config = dict(
    norm_place='pre',
    rope_fraction=1.0,
    bias='none',
    tie_embeddings=True,
    init='trunc',
    init_std_up=0.0398,
    lr_mult_up=0.752,
    lr_head=0.0173,
    warmup_steps=257,
)
Each number is 128 + 32 x the weight over its row's rms, rounded and kept within 0 to 255. Layers, rows and columns count from 0. Numbers have three digits each. The size before them is the row's rms in percent of the matrix's.

# layer 3 attention query, 384x192, rms 0.0599, rows 54-63,118-127,181-191,245-255,309-319,373-382, columns 0-191
079:179084189096063144097148049132091143152144141162132130174129114127139111123127117101143165099141142077216119091103115128083139134078181119141136065162119118167113143162143115072075139128179157133134129121101119108142091040092110146122140091178148164162162138159166075176102123165154118100132105201134151089117100106116148092148128107148061145146149109097124064138119133078171108075120021123152114138166090106134135149176142144099150150126090096124164139097164140118168106133140179079132098154094121143138102182144118116147139120113091096113152153094136125087078128171046117183
101:101163080159104097143072125144173119143165162169141103160167111172056120103118136094144133083114128095124144115160069115097126120170097128145155144153124098152162162117160117104077079120089101188172153133134067131069104163163116160134130119123105152123202127107133081094120141124050111106153122104065113186141141144093190114140103117090141156121113135173098095184130200110151123133103140044191162079124140085147056098162154129139128110104135124123137101151151102136128096133190148105121075107142150160068142185114168125120134124189142113093084153102079085066100118068147165149
096:060167172097147154146122119155159111068083115138158153116125125121129139166163165139169132192108126153182141167090112106140125144172127150103125161154137150129157127128075184186125143092097159119102067096101102113154137133097197122144148099118109111185095082111161114089187076162091053105134113092172162095173116199179102058119168155076114076169131169144126172124128095181167132087164170145090130124068098165138166132096127112082143168142160116124078139137133165125095098155096113139074176086162124121120132154131118165119141169095144086033152104119138128082111108142123116101
090:126130130132125077077088148108182130090080047139131149102069143121162112158134120114108164125121072150125120099102110145137096102139103202104154164161074162133112130129164165123118093081117153119110047121114132151149130126114096125119148106111128152184175150104123190150128154138141124079177122145163116146121189105106143069148162128068114133146181132161169121148136151151092146175095121090078083130093086173114132144127126178077123167083079071111140134091140134128151125074101040180129169144057139185085088135172097107133156141150170150123123118143171126177063176187179136108
098:172104153172137100192133092157108128076150200115125109106167063199132129090160193111119128066165104144131110086072141139101147101159132082119155126117130146145103101104145146088091136167096153096146141182153120171106129134162125138121142196129142159064192230086069147122069177074186132094145128061099165095127145142143153180149106055146081130087120080123114164148156177077088157134117154115171115169127177092122110093125162127136123169135161148123144148126151102142135133102129134108122134129118120171148119128129062085152152117096112134154047117142107126146148141145106129189
094:112128093130082141155126126126147127147116107075125190119131155142151141110092131141149110176100152226174171097175104106166117155138136148126132127114117129114161153133142175133141138128081187105166072121118166082119110162092146086144130159132080120190082143187171169097105098120114096177094109130100170103137075149147122102097120129158142066120108138130182057103115134099135125101181120170120137127110020165157151092074148176151088178141107109152192189180110120122131132167073058108145134091086167071163118082168167140157147114168115157109120113084168124122184084119130141138
103:133105146113125174152126105106128122087117149172155126126106118128119073150139141207181126168152085103143145175131132157117133099136108142112184153199127095148081126125087123116127082123164059168062181123074116123167150111123151133068112077123037147177072129119154111152162118127190098119116172089121109144138112105136126063172099162101133123099124142153126131132121061069170144106140135139114127139087124155106082099134063141094169112120118068165121153142144106170093068158151126142109149145106137144087164171133137123103164071140148059128168157197146064134073186139073186111
109:159109147136142172137131139156111079094072162138139083101119172076184101084176112173158109174182098106132109157101136195128149189117156132133108128123091128110128130076076129119123120146175126072105156125116180094113178121117162146127139122150180144060087133159123139105213151150161132104116147108195096117191111122097087153154119116146097104166103137190164188108171031109162094121136087184113112157145125089095171114132100107161122158124123052104130162121101167133103122112072201148091144115130154158146115149159108133142094079103158087133170119191151125165106103173103132096
084:185173171089168144151150107108155135110126109121178116125140135154142091163164142120152139110108106106139071108113166083138127092116078124115100143146147134113078123151072131124166156129089131118120119152170151089237141143051152143105132094114057121164144173180163122136129092129152171109148142103059081193095129128134116137090137133152163133113100110121114147155167139121140132150158149151069156116040093143168138169074125125137161034144183145143134151146144159137187115122096128142197110055140126131126153138110179138131125181162095153069142075132128155190164099073196147106
095:133130211110146150175108173131114135114182110101114109127124084128099157183153090116106137151146094159077150148126124125090080050111163128158077107132130169113116079100091098123157094177086095133125120087091099132184147126197090122135098120137133133155112137101147097116113193125200058074135147160165094098108101116089130087160163159079157128204125153142083136167119122136123122137080134109114141150141169165100129103116151125046116089089129170182173116123175109106158110124165134144080135203115150105161164119141151097123104088076150105074172176131143096150108139134069075194
118:123139145167157102131119164156145111145180180138086132180130140110134094095101128160106097057124189124150106092107170121094133107136113154080085119063079109136152133120153130115159180113128105131141093114154182144085132104185172176106180145097059117105129115124147116118129137112140166024172113139075090161166153130157149105115198150127160114131086131113136189125181211119159108126088153142193152151054152086148179122066093160100162071122123112191170145124135091085141127194135098108141121156141152123095145146109124138123077155101121176064113117187142114106113135142087111116
102:145126181135164159159130195115159101141137148136141087130149133127127137140137042154119175123191148142121106101116138145125064128100107104102087115124085125137128195119149059123111189084179108090135190080162055116177165094089158181107130091127092149105088100102108127130112112136152111115109116086135105102133151150097082143155059147114127107196114095144110081150119075099137130119146125092141085167115083133118152177106134099139137058155134110097070186100156108050152169103129094089126126115078133144172181142132209171174108116154155120162117172128112164116175118074136185157
109:129102195132185217124122126157162102076113166111078109115144089174107057092148173101130138141148077142116150122113164093153112140146156160115135194159104145131132092166106103147173104126108088123084104115096106119173158123135140134138141128111151170072105204150109124109080168106132167109095106065158084164127150173154134153118150120080126098112072149125097147144120101133102147200178109137097111171166125145065162153066091175124112140137183149132119127116147088127198188140149096084098130149141167147079135060103147153169049167188125110067115111128118130160087151143148097140
107:123135083132139136146076069127134138112114113146130144102070113156156117110122100091123147146200109156122076152088148096150124075135147113046168204190068137064129131142176087134139110097070100162076111159130138082111189116129136075100153144075119118148081111104177159156105074135155093120141192173143138131150163116126165132173105131141105086090137119121166090122177153124144076170075158160207159171154104105159111102122076124132080099091132129148179168148144172131137073119118132127099111130119085105044115136094176137142167128158127131081144161197097113122084132091132143138
098:058188140116164151148155120116177132129172124115124130085119058092122111115138100145190141157112157174130186073118115178112136111109109098138105115092052153131144179153147114127174140100142127164124137145118066138163108113081155110128124191151150164135145103196097090098156055134123106041126093100152136146096152102136104063130174136177137169106112159158124189165147191129123149082142137151067102106087080121092125157140107083129161114161101135149065116112108144118136113143159132166169159120126101165107120109140127160079176093063142153127027069147143155149151145169097146116
110:071107165079120128113200149128117160089139123106144101128091110103185128154095159136132132125093120117152208121140105075133191088175156097073144106129110133134154112086169073106045123145081119085098144124170124133125092184101091145153137087172135104179073099123103122118097163102129079078135154137085096134129143108104169073130074107129110120119179127119129112102138128147096154098148202095105143145039112177144148177141154190126153121110157198090194095156107145125149190112102122173136090082150114145199123146156107116160180171148134105138106154053129112147113094123128133128
112:139157049154137176125130113051175125171099109059096134097109096131130145131118159169149139061135112088152127079116146119146093102177097078184183157187134146150108118169109090177162112182150101116152111133088109123112100148136134163109168107147125143137073136128093150147103141122126112080155133132134153205131119134131127110155087131131090117163145121145157119163149128074163162131091060186121150141234103102121146084110125163093113161134146091107140164133141160170059108126123145122159174183117094178111147121160149100080173072097129072130103103132200115134100109076102050116
113:121129158171152110077102109152169098110083108111071095152093141117164113109159088073147111137123194136164176063078170212111144114086075106166150093109154124114122143165112177122112140197140146176123175094158128139083100140099088140131142132120104183109089129128067146148166125150115141077078157150100146177153160123121052166115125111174056134077129184099126085065081107156158174164105098156132095132169171159115190116117121080107143131142120068089179151100144119107119145146171103161147170126143160073142068126115125133125056171139142146116140135143142150123100142070141124132
108:164131107089185134144139117149137096178167108113167121154098092174089159106065076131121114144078099186065135092172082159142109126132163072089192100134097108163104175107160117136207111120095148097150088093091189105187129176133152138141154081085107092152137114137127183061128080178081125140096149080109088141074141187096123134132134132106144175090147101164190121141154099116112077104185153115120167147077143154135151107149107140089135120093148094170152140115156144154098141069132091121117142108138123170096135166115138136124114132173121123107166083087123107077068081124141176189
110:064150189111106172147190140118162165119144053039119129108093128153099122115130093126106106155111145103140183157107070075157139131141173115114185111089068103125164122102150142127238189127084137141124177092111078133115130118196147121138123083139128184162114113097167036116117138122118127137112140178112153170139158093138073084131087099125074128147138086120144144108135154095118110188090110126152187073095162186135118098176155147170097134101137163177112158144144105125094149097106138121099090094061154135170141184132122113129124097115144094107177075132145137154143134115121114116
109:108127158140132154148144108115146136104127140107165104198170075149126131139147152088183143133047099168155121125115162160113101111095095138080120118109142103203136135073057100146131124083097159123125132087153120156170161170131174148082118121154165040185158132111152128069086115167133056128191082110167144183140150121086126088103165150150213097159147112132069115109169130106095120111160074129138167158093102151166179169143107136148148158127137077117117097121117147129140171117078185103060105128156076130113130122138095138067102107152113139122185168124138171106136108115168072170
106:096140126148210158129090120062185175205139144152138145158133177116106108111094112070062123158047171152141129127122114120122177090139125157105137101146152156192144132095155119142133113042128090197178125132165111100139157139166166126095130096140139089154146208114157068165122104099128093148135149095077110102094081169192169088093133102107141141098115181147145149090142077108158157117097128166115135095101165142093171164095122127156169129165109119182148105167132153075114142144164129098082148104120122109108127161100189072111191096126118101126145075080124127130090144128131160108
115:106115226160134107098159120103092139096176134193057124096128147173137135133154137148089116129126121120116168171107104144101153161156137137118148158109171108098127137046173072089090088160159150183084075096141085130118114096162165071133134158177122105152132182087119075133150111131110114168120127093116111096133088125149080074127139116173125182091168101163145106122096160111132109129132130084168188135132149100136098123190094095126084078153127142103185119124152094084107143178193152088077123181111134092128181186131085152143152100157109180144142164192123142084094113070115145157
100:077118062192146108114125172094164176115167106172086142149162219083092150154136105107133099085034093240082120112122141131090155116062131141121130201106101087123165142173142136165143111128124146107100075125154151104147116103111170138107144141158142148111165133046104175180106086116091161104134132153138114109139135141135102109111179118166106134120172138160125161085080135120122125124126119155152122161121120124106175110151137125107102103112121131128143128094063106173104209137181114149049134097116109123116160196136121097102036137154140099103115132116159094078122100138140100111
099:149198130094162174195178092158135109080120106114144157096069109151179127143144135124137113167136147098132153161143087090126089135095109104176121173158123128137194165126185125088098132126113138115112131199128109143150200166096143095111165130094142148084123124156134047083174106142180121153141151081143169118135118099202101067165092088098076124147083122157171125089148145108125092159091087105082122123126074101122131144170107068102084139137095105124145212091136164103117158074159141163077107151103102146107168126150216126107128144142129146078095114138130123146125191179133132092
116:118077101122166176090136103130136141039120088094155119113125131123108146121131143173159112097178142157009147156094120146091127085064115111147160150125153096132196139139156145175146166136157084080145149083132100085100183137125119111124146137105180126126159134100090138088130149124164116118063162133119134129166151210122137114139128078201108131084097134114110177105153127139143174111161164163150101107113076100192143167131099165119042166059122078124084104092085129121152094124170087115168175134121107073116191148101088131129081151126191147160126121171142123130132128137117151101
114:136154181116122094145105155175132145151099121162175188163151131098086094211099092107147137162160144150160107161186091088163120128119069104072133194166164093112143148089083097156126165068166164108113148084077131135134109178126104139139132131152064169156074128161154176104089094139159063183127151123144140189158148129139160079083066128135109090129137153095166071149153069132154136145156159136139096107153098130138096153096108125118134119170106079112111167157084152106099159189061159194139117109113130097136107124155141124112084179121110178149158112086111155095140095123131143195
102:133140130018113209102140135099134116099098089152118222060153142163090125131108126118105094076147115224099164114102095117121156109056105134101109108119158101135123115168137163165179094132128106142170085127100149178114060138108119159082156084094148121144111039167156118071105140128106181115115132156142102108165138105106103141172122103156101157090179180148122136124090129113155121120118150044139070185117162119176131161109091107133115157115129145115144174110162138174102153147120086108095149128129143152141157172061115132157133153104171164077170156172102120140097137115130159139
108:085120075174123111090110116133146157120090104127160078139138141115191126119114107118105137121204094105055131081126145135070159169136090119110103107101201204161114143094139139128176116132126142135124138115167080144117076109139118139136135175133144163106133178123077121098124126122143147135137140193132128127115098129082176124114116101181143145131169198175115075183121089153078142135162162118093136126210115107133141122155070128171085067111161119109117209120113161162083127171147149135141113141121058134110139060099080120095145138130134207157131096160097132183168211155180121155
105:149155133131168153075118134148123111143167149148127170133118048128072126156165141103177167183103119125076095067126101126130153138139135160099171072152076100145103128092128103109206175090160085124158169112130109073088128135221145184123095135109119114162165109113172106134071102121103151120143149066162149077088090083151127154143161150122093196141145117161153147125116101166102125111155152103110139158172166138144148170136122142125123152120133078135195084184119105123061136200097117074158047152106079124127091091163120112092087141107110158090132144119131100144135200125107093166
106:120102176100136111068101146139112147162157169111143100162134166168055168161136160155154152125104165132125128185118078140132114210106137109139159170124041166179174141065112138135177131113123131170154109176134093122077158133165152151126089099143128130135065163066129142128120185149065089101098118142064108170142153071149132126113087098085116165158129135103100045161146176149132127139090151128115182155105093164097098089118137125069077093161134114137143133152111094144101142084089065144098122154103143137129127178150131139178084080153120112155110138110112098034116084134117171133
113:114100171106109134162121165117134110121136104099119155116106149070115086110183130120121124046169197193140128110155147068173101145140146114110192111134118139062177117157056137141116137163115173155110075092196116158089103166127134089151099080129103123172131183133069138120134109112116147080141134142182120104129045149131143134100083180077124105128157102087102106101140168163155139080217118170096125127131094227185143156134123134117152115110179103188092195161091129113105134112135123110174132133120113119112133122151150162129108129086111097128082137146124138207144145073149108118
096:148108120203118211106156108093133110095192150172138150096110086152098161127075064130154138130099062106120147088120089128108160149163193174097123087098164148166150165130159114156151146156118159145107089165136144095119209197150208117094115100149111135143166127072131174139151075123111177100149091117111086148110140162099125079103157139104143133118077123179119159181143147122127148113134196097166152112085123090122196085089105123112171084128143115131125122154179135146090125120154153159166177066172163111144128191088122098056119112150114120140084106107151092088156121139145120107
099:153097150112125141162103110140114147119132073102154180090099127107150129130109144156109107156143090074098076147120134155106111054129190107096132135167210177117096198161181144117135093158088115156128149141137141159108145144186148067148113094130129160165152120124132124108137112189161128076129153088143078157098047100124129087151116090104107126192077149178089115181052145124114086075195122165143105135141129096177096157177092078070109077123187115139143121132229137109170114209159150125108094134118093121097130119125129086143128100164098156131145113094090107112120138107122135151
099:082106080196138106127157120087162117096175089126112164150152139156132138091135123142148154105049140128125161105115125051122128131098116140165175147146121096182156122151088150178192151158156170131136116093118058039114126031096115126150157134199173158155074113111114111075120151075131129106172117165125119110099112178149106118132121171179122112124100116152161108129102120129086105137218105181133140122193145137148078221093134127086092144130174191171138173111113146136160158113117105123151100157071174125099118112119193125088114143115119138102137128112117173113135176144107145130
111:153095139060124173082163096065135102096079089157119135105153174058143157112128145136137048101130146144119146126128083138164087097173188157099138082134110128116140136169213144135086077138115124107105171135170158052116116096095162133128069168120097139088102152113183177136142160128052211153116112069139153094125104136083142148157077148099146121125176107148105160130138107101122184116126154147180098089092129131131165114165152113173109147069115118101060084132155131080122083140132109167096110112113123133141183173160132176134118196138134104096125161101175108136141105178143117120
102:137114128110170134168156134142180138146179129128131129076161075135132135130119176120087106157162143150134188083099065079138149160107064152079152133125120108095067172122220075072111154111138130120132091145142152124108173211159113171092105168096087138124131091165152162182117099120110154127126176124094074127100182170133140103141108113151137148159151072069064183110168155099082137156146060086082135121068150131129136132091100095102125107144089126043129119067208134127150120126133158114111077092148113124146198120131119114134131132140164148078111148156121100138110075107122119128
094:090151162088097112151108123154151164175138165111156130138167136131149123118098178078086101139151072133107113088131142134124107093099106119138092139084176113115113137116075156148199117160223090129130162159119133134194131122088120154106116088101147138128132158124163180122110130125149129157075148118128085187109121104089089176121153041111171114108141119047108155151091127169156135121115103159114175151112152127105097189076111152187126150120134165024185151139134157159065173100131140123091117150107175169134159119035113099159096161155138172161135095091087153104184114155151141149
101:145145133116155124189151143140101115158123063136126141145123165134180170125100129127139156079084163182173165099119085113119140190112188136158147100095207152142101111188138097172156137136156212082143093114118126141113112205089165077098124153128175094096157116072081138101210117101120130085082127133109129141142109099115080109121136151127126117107083147120127168127055201159128173065073151133145145104145186076125119102166105124115128159154126139169104104095106137064103081112112131118147153063118138119153129167156127110182149168111121145076087162091112086193131141088130132086
099:172149132103104151083181062219133117176122071128130138211183146098153083141071110116142091110176150079158136117154162081116071133105147102115097105107109185145151202111118112155118148101189096109123098094156126171124153133156091092095154147130173076099067074128105112153132149129098180113125141125125109117159140091124099151131098119117064134138135208134177110111104106108145086154096124156102111109105081125124123186156139091110143118164127167095136080077106161101145088144135170183154148147113111049110073189163129177113128140108165098126156176178154123095134143109133170115
105:106077104144050163184119200125084158168161143118139148104143109083159078153110098173207121096168134118149152168180121129123196154105157143144186142106151127156118106116060123103096153106148150074122147192112136092163166145128142093148176139126097136138142154098152150085110126109164085143093161055133203111143111132121114117103088152105106121128133097137157157067140101135138145106215064189092133126088107159157162083125109119175088123120108094158129160137150128101139172128102102071098140139120141143115149084131117085182066115187120168154088138143117130060182165112139153096
096:125117113111116130153141142088158175107159107087149097142113118126140144152134065144136090107164128160191119111110111091107116165072158093071091162128083144115151160058136098175174144127138134141100079061115093120140113143171120105145167089165157149177085191141134090146166103105218098076133112170117048151076118099114126112129081168189189134077081132119173064042067157152097123138185131109129103136143135133106133121118151138128152141144103150095165143116105128117163129107149154057094110160128089083130093083124169191148101124129133146074120147138139151098052087111135137159
087:141124081165126102145180184114105157150071203105119138135089103126152093133163144138133165093090145242017155093181097101120144105068141117159164160128071109148132082129165188123146181161094104111116139171140063119162174147131108106077141104113094168133169154159103023090108134143123140154167082119148132124081087158133125070125111166121118130102175145104120172124096188113126130125091146154128081080114139146122146079126136114169139162164140181142123104186065150084115132137162150130165133149142122125105144123145098125090104168106134158162121109137117161084121093139124096105
093:156107159099104082132051189101123152106177194166118128128127086168091119134133163111116184097032070133115115175085049156113110109090121191116070104115154118101145136064149053149104136155122114187105090136071142075135145086120138154121182037103131140137145113110138105139157173093092129062129090118134135123127151123100158091124178135110173133175158148124110162127119178097106123118138158126156148088099136136080168117147151149114163125054123144131151105115100123140129078134112149133158117156168137118118147188117094150150109100142102108062114155088146133074149212156113102137
101:195164132196088147126109166127070137138138157132089098155100126173103098107151147135138113098188104099113118167148170108051142140146171112155129108118184118155071104152118094094159168170143130117157085125097095183103160073148101162102117134164148110152117191137095106171169155116135099146125114117130148157109106169094178134125072120189172112101114102094129098157126140124183154152085117128151090113174114151136049133106140126112122154093124051105110113136192126145098088156124132121167108131086168133135125148158122097138183034132101136165135159190125083157056132140039190138
103:101067086136096152115193172167178158072124141157120113086111077140117151138149194153157123150176096071161142147135110159090158122162157154096086139154119141142160127083124121140090135158104086107084116145105148130120125178091102091138140141120074089164110127089147134099203158104114062139152116101132158127135104146110153117175082126076115059136141163171129181087163196111095115132158158131114056119110142107108137039111102104090151159082181149156105166128103139114153111098102117135077096160121117065104155125159112091151130156124162101050121186111155121190062169142142119080
095:181115093061131098151128095124142123090121111150131145089124128098110121182153151116094096138117095101053122163082023081132063087163116151158103120159126121124153135064197134102125093136114079086092094162159152146191146121150111100138098147095101138157203069137131106134105156160127092140138135088141148095084099165171175101158158170114105115154198164108111091160226146139132163098094075109088158106117185126095154143118072101100158142072143169135125148159157123153144119152170121148114149113139084150100145117182190139171123096121143135100106151123163113105111157167143185117
098:131116078104125161160154135107153125076149109145140153140095110136125132137193187083131122093142141113122142095057084155096134160108182113151145104146142099164175111109182134059172165158179156097153075176145102113050117128101133143095122155143171120095121122109097123140166142125096191122084126112119156067155182118136132157175107103183093060107118143147161128113073134130075180135061126088163141132172209095143098121192137116109107105061131137109053124045149119136146122099182096158136129067148158142136090136126115155113149186125137044135133161099154105138125128140114121165
103:101173121065175128050157168155169130112152138069146185159118162125193073143136119125116120115123110104149148136141101109149167128154130121066065147105116141131117203137142124144124133084144172105140127139145130106149118129096099113136132132139115069138029136131195171157153095162117178156132093090169140152088132094131083114131110106111098108085092110096089139089132080143140144144158137198060082123124076106074137132116137116193152104100079130204121115098110137153144125112050124154117168047134159105197143129156140058106143183097098125128166131128188136108142124148163112090
109:166109107149160119118121080086158153184030141140135057107123072129104134103164142162121138081127062126076108143137168109123133096147147188122171152200077118141108091123168099135130128129099062120119126185037137118109090140185147150119120144150123114166131096107137073113095172103087127151103155144081168112170122109121115103148112170126101123158160122141117097146153221125111092121147160041182133155163153170150065160143104136067123146123144139070097132148174101133149102139153109104148132114128144174084192124152145131118128108184144108125086136152076084188081117157111143100
094:139176204122142176085152147102084068152149121065125121103164102184149135149150130090147130150144104122089096175136145171092118151110148087152079128156117125142136153089131102105128152134117124089098122126149120090145142077085099125141130113144116106070097129088145190145124129137125174123143103124152127105137086076145163162186116108228152079173047114124167128100111102096076146137158125191191116136085130059102120137143140124160105133072151050143144125091166102139096149166078171106137121144096128131135117123147181129080164072064121134171197199158112125116073174123102153147
099:193126081139125108158119120189151149135084146104131111151109133070195068103141142092098141143037093180098069107142086095102074123059167143113180101157127159152129151141133074163098165129184165069071159111136132109151110147129151108116100137128165141073125105144077070152109136134131166103130135066159158151146149114163104118116139213082199175150109160111154152128128175082121142127128155113090144127142138132163144137152151119085209106114137133178108075175104182101126099167113127107074111128151081117171146177070163150138137159105149129146102121150124131139156058111144123162
089:073159153125227150060178158152167144110185148152147155129122130198165127148145115078116157147124166071050174129124132180138106087144119120136105142148108115126179080089115151162129116173117085189157109130083089112161091118146088164140157120138143125164079094054134080084060151154100077107098102146086103115074118123099155079114137136091098104111102166146122158162127130117092093182050145139163136100153094134108125052148105135170110082105116148121126096155127121153127141167120194114112093145125193122148140156131096107180109140152142134035128149124130146107091125149126141157
107:130138157150117138197122165119127153171052136133137114147058075069075166084162124097145100134142124135144131089123133139104151061174150130163097108142136126184142126060136169110175167207072093145164166115145172171110086114118131116113091149136134107186155111140178086141135117116127176157145116104151087138104088075145186088133176124100131157144168104101142080083126226126122145104106103092131092055106112183119068102177151142086132128077157140130139149150115136131138078150118109109059108117167097108057152112143141144134109158126076072127162114108090119156122134113139072108
109:133169121061148126083161160161151140118114167148183175129176153084098086171140123145150104152102196196133137140126093173078180146132107102121070092116160105119154165163149131130196124086086130179147139118128141114130164142122122121140138106135168154115133124095151111078149080132156187118171088149085153140116134135149139116119157134082121153124127086124091077151134196114050077180155185159160095075091165089132175099035129171114123119125089192151151114159094105144142109138129107138112202129093164106074156068051109135130127121162101166109164076110088125140141110130102120106
099:117149140136185090132090135143118128127164088109142086108088111085126107157162082118134114094133156147102165134126083146116082111069150129134100166105143085186157134095125166137118142163118076118207096122152141152136113098188152087162139122140081148093092101143166093160164105115138135101134128161160146104151218077119166095144071061126120094147092120129120106073144195072147156152088134077173124074040122156132096154123126161054126171189126092125093118125157081164139133147185114165161105161136132128093167163125142116094150102166129171142130195167053090145092105092127095115
110:140115135112078120094132138140120168079190117157098184104191101100089123120183156101106153122072145084172202101068138129164079113147104141116160138111101139147176121187173123124115132124119054137147134156129085136098150140076137167179134114138078086113070146129082143055157187078156080101087127087109163099128120070126158149140128157041132162150132107147110065147165129180089163130155067165090176118192091157125138115127138128131154139137138093208120129122117093111105147128136088121094134169141175106095087166103138135145113158122172078099094176153105103158135150161101129153
126:133065101068149123176151157091114080115199115128138122097096096125135174155169185184158097031184158144143091135146168146088089090105147083109122178134127095117139105115152074068133171095075153140140140149120143115098130138100104124075124165134065155143134152137137122202151159137130137134127128106085144141121124106126155122158128137092084157179190127111117155068170163092101138130137118109077069123097181127135111129162156178081079129143143200121170107150151099044166053130153094133134081176102114167090133093105178118137143173119127161119137114144155116177130115160124083132
106:135147177119171154144095143141178131167161150149094176047136127101160114109123081084098171076146157149156099165101110110141127159134098147122085132150112139156160158160084096117144117087078160125091110129108152066102110199085153119140133183090132162111084148210061132085157104113151137088130147163148113152127147146104212133132142143156089141053109085120157067112071128136152132150144085105161121169205141104130165181151094113085124079121103154084063138150142174172104062126126140126165165128106103063113185144138109190127120123117120170154167105139118095140149114075141138135
111:112170099131188145143093122124129149122102189147131165112153146122130119149159120167142132152078155144086087084137152131066122152106155144098114113131135188136219139169122130134129143115169126084131147067143157108150104119125110100115117103113096163115119158123176160174137053106147109143095125140130118100139078107133138145109097144131124108103130121154189157016118103162138151173195197230129105120158114090143179123120080135109131142127053136083178129123197174144096185103118163158088194064088108109126133079106100123090123120068083159158126088143152163154088133111123160153
109:112119140169094145123080123125138111160082110141111084208115118137093130161111204104092168083078087103111113156116092138117095109094120092100159137173127159197129181093131119125136126143110092148158105149107063187133176192123087170096119116146118141134104122080142093089030128137109124082170149120125124136123146184091146076167118134166179145092107134128124155165141144141141122088084132085129098119163158138147075116154107120078126131118145133108158113111148112125162122055139126130118148162169166135139135175177070157092058071126157106156169151080057143129072123102177214162
106:120133114146084087084123114107089134146113072091106102159073171153155135140111128154221138130091116050173123131098155046179110154179187164180042170142138125162136104117109103143133168126144150162132108112182079166112106137165094121105120128125142124130061161134102114156141161146113107107085161117087102141113117123124155128125083092123119158125111092101129099156125146147124130110121034152105127105137189114139114086133148112141102102101207120090164137149193101085150143133134184177166085120125190170126068124185181103132060139114112157153132100105085193155105076137138129144
104:107127126094163132149122112138142187121143066144115103171139065121122132145137102136188174098107104105111128117165087135149134124164117167170127104159073101214137126132207065113088127121086074114103104078116120114100139102131147113182104163182109094106197116138172144103070111127053074126129117107150185129071161140164131106171127186106143174202173084171153146175149138114150134146117178107128118087137169153131112123084137164131093126128160157126162145132100119105082135099080087067157126180109053163126171127163148092174122054116163122114122119084169090112141120171122139132
# layer 3 attention key, 64x192, rms 0.0512, rows 53-62, columns 0-191
102:122149067121121115104143139116100108111183111156180130124142093161079116126126128096153105157082110076096167189161117154097140149140121096149156116140056138056063088117145123146092099109106123132182070178123117145148096152166122180138131112128153097161074123192171105148135124143089108156164164142151152108109133112105099135087151085089123154144115130145167167130163156132184141107142139148106139150129172110115180162083143063059106158053177169177154101147158198139172107139098113139145154104123103095118107049152147098067116141109165098112154111125119095032166118082159195127
101:125118111125122164154044099114122151124083132184123082119151120144148161137166095164156174087096151147175038101139084134129122157157142095102126154139195167195139169112133110114084092137141090134131162115111110088115162145117109163085092153085178144115167167128128071106072070147174180098112117183142119166186129114135153136087123128144129153160137145176084096070157144124135142074150174098154098116136182096123133129098033154082094124092154160099192129160127108180143127104059184111110099175157171102184157117110127116161146103095134141111190133086130103089113157130116135148
104:150161100140089156122105121111191133145149169163182118148102110162102092092125091123123079088195080126066130127169139183157103123086117154143146164135164149160104135118122088145092097109099098133146124106142075145070126146126134202096146142081068153128110100111140128094125176071118091093144132180076103113145101196140158116171133137124161074111104136134097029179124155021155165137118125088128122115181168126135143106157093140153109120129116157103121142121136156125175133071148082089101130127152131121137078142156149153143096127097168100133096130174154095143017182177103149152
102:161167182103119082130174097156101126114064113176117169080146147088091094171181166116194115084147128115116091122147110134115066117137186169049111150146092181102176178176164131135127160124139179196080092139156137121132121110082183127117171127090118091126087152142178078155142140154162133120187070101103151082138132136129110092133148122100109152186125136155063116128165146127145130153129086154121141139085090142089210145126155100085131126175135109135162069109141140097119130104131093163118128119117140133099140107105104116154147051061189138142076120130195114122080134169123082106
106:143123113123132166049132115117188116160130129170116150105084096141179116168133096130135199150144089113112111071103136136121104127140130139090155151133112133191148128103147118098098112062151121092076080090154165121139139122124112203113144047119110105106177078091130153165147100178154154126094115125168106124081139151146137094130115105111122151167190177120157077171118097144149107130150126148141090144097124140191124134117134168081095156065068069177140172104180119071181113073117165169106120203104102112090080133139031140097136159172154161070146151162134154115109121156162120109
101:110123097134165080108120148096130070148099177126105109130088173209114146080141150143165149115182110114142091113077139156133064143062107114122163119150130136148053093113161143139160143091175128139110096109122133064109161083114169100146146143150141183075169131107074117111156115164171137090144104159121107117147112161146138136144106120097153158102123106097102068074087132096116173111126132112144128164100138066169138146165124071109109093109189071155072062129171097155109133124115047126155135195091122171149206138102114087149138143156175146140100154182136144159082139079163182163
101:108103077106023147127122137100122113132104101117170136115154158121162183155123100121083165168059096123151121144153151178150131180101176121091160088100140155108149144174084111142158179118128128078146134099188080095137075152094086071065144181145153092143111156216128124088120089080128109169102133113105196089153153138095145170147088162120103064114125092133157146095123073133135133114151136187106178137155096134122128156084128192160123121171103105183126115181132104115185132138105110105121145150176093096168117116164115104118157147115109148132099124109168141125151189035126156112
109:132132163111093098185106106100180121178153112248124090121133146141140087105128121168128094138139106140053063144084107116150097076159055074109121116159128063153163114150136129134064145102178151166119118132135176124183154147122143110147076092124073163155095157155138145172177091158093134130129173096137110142159147100161145055091130209115115110132175108080136097154123149116156084153097180135151105100067092137148101129127143131108158144168135086119090142128102130129171129186120109156133172165112157106097114130115125145123126077139125139104165150199088084080076171107162168116
101:126161121114156099064100120154076101180108117106138118136134203120076139069089140114159075160099176132136134126064113140150124132143082109137101097113061134116121110158139090093170124138122147208133170101169146138121158129119144124116160126133100146066147175135147143107136181159086185155142136136116107179165209104132117142182155134146117079122089100119141120113126103147100144134063111145128120107152086101085143113135090079191120141123138172231136176118100134124214176100117172189144123172102155153139101126130094101149109146064153059131126092072130138176126106158067165103
099:099122154094101159132090114153137062121089139107139171145132075169122134157103147093109170123103086115148103122177173123184160126098138134078137170119148144095104114081067147144100164101101142115123111216149083131139144116101166102149185094105104135144119126125116136143159075137101064189126180166108142163126080124121155086131162088118150134116191108113123127112122165161146122122169159135113125110109125157142146202147149083132211179126132128180174122158145147122164119106104175193082072154124101143081120123094202074137096110100086064061172123073145118095139073110177066124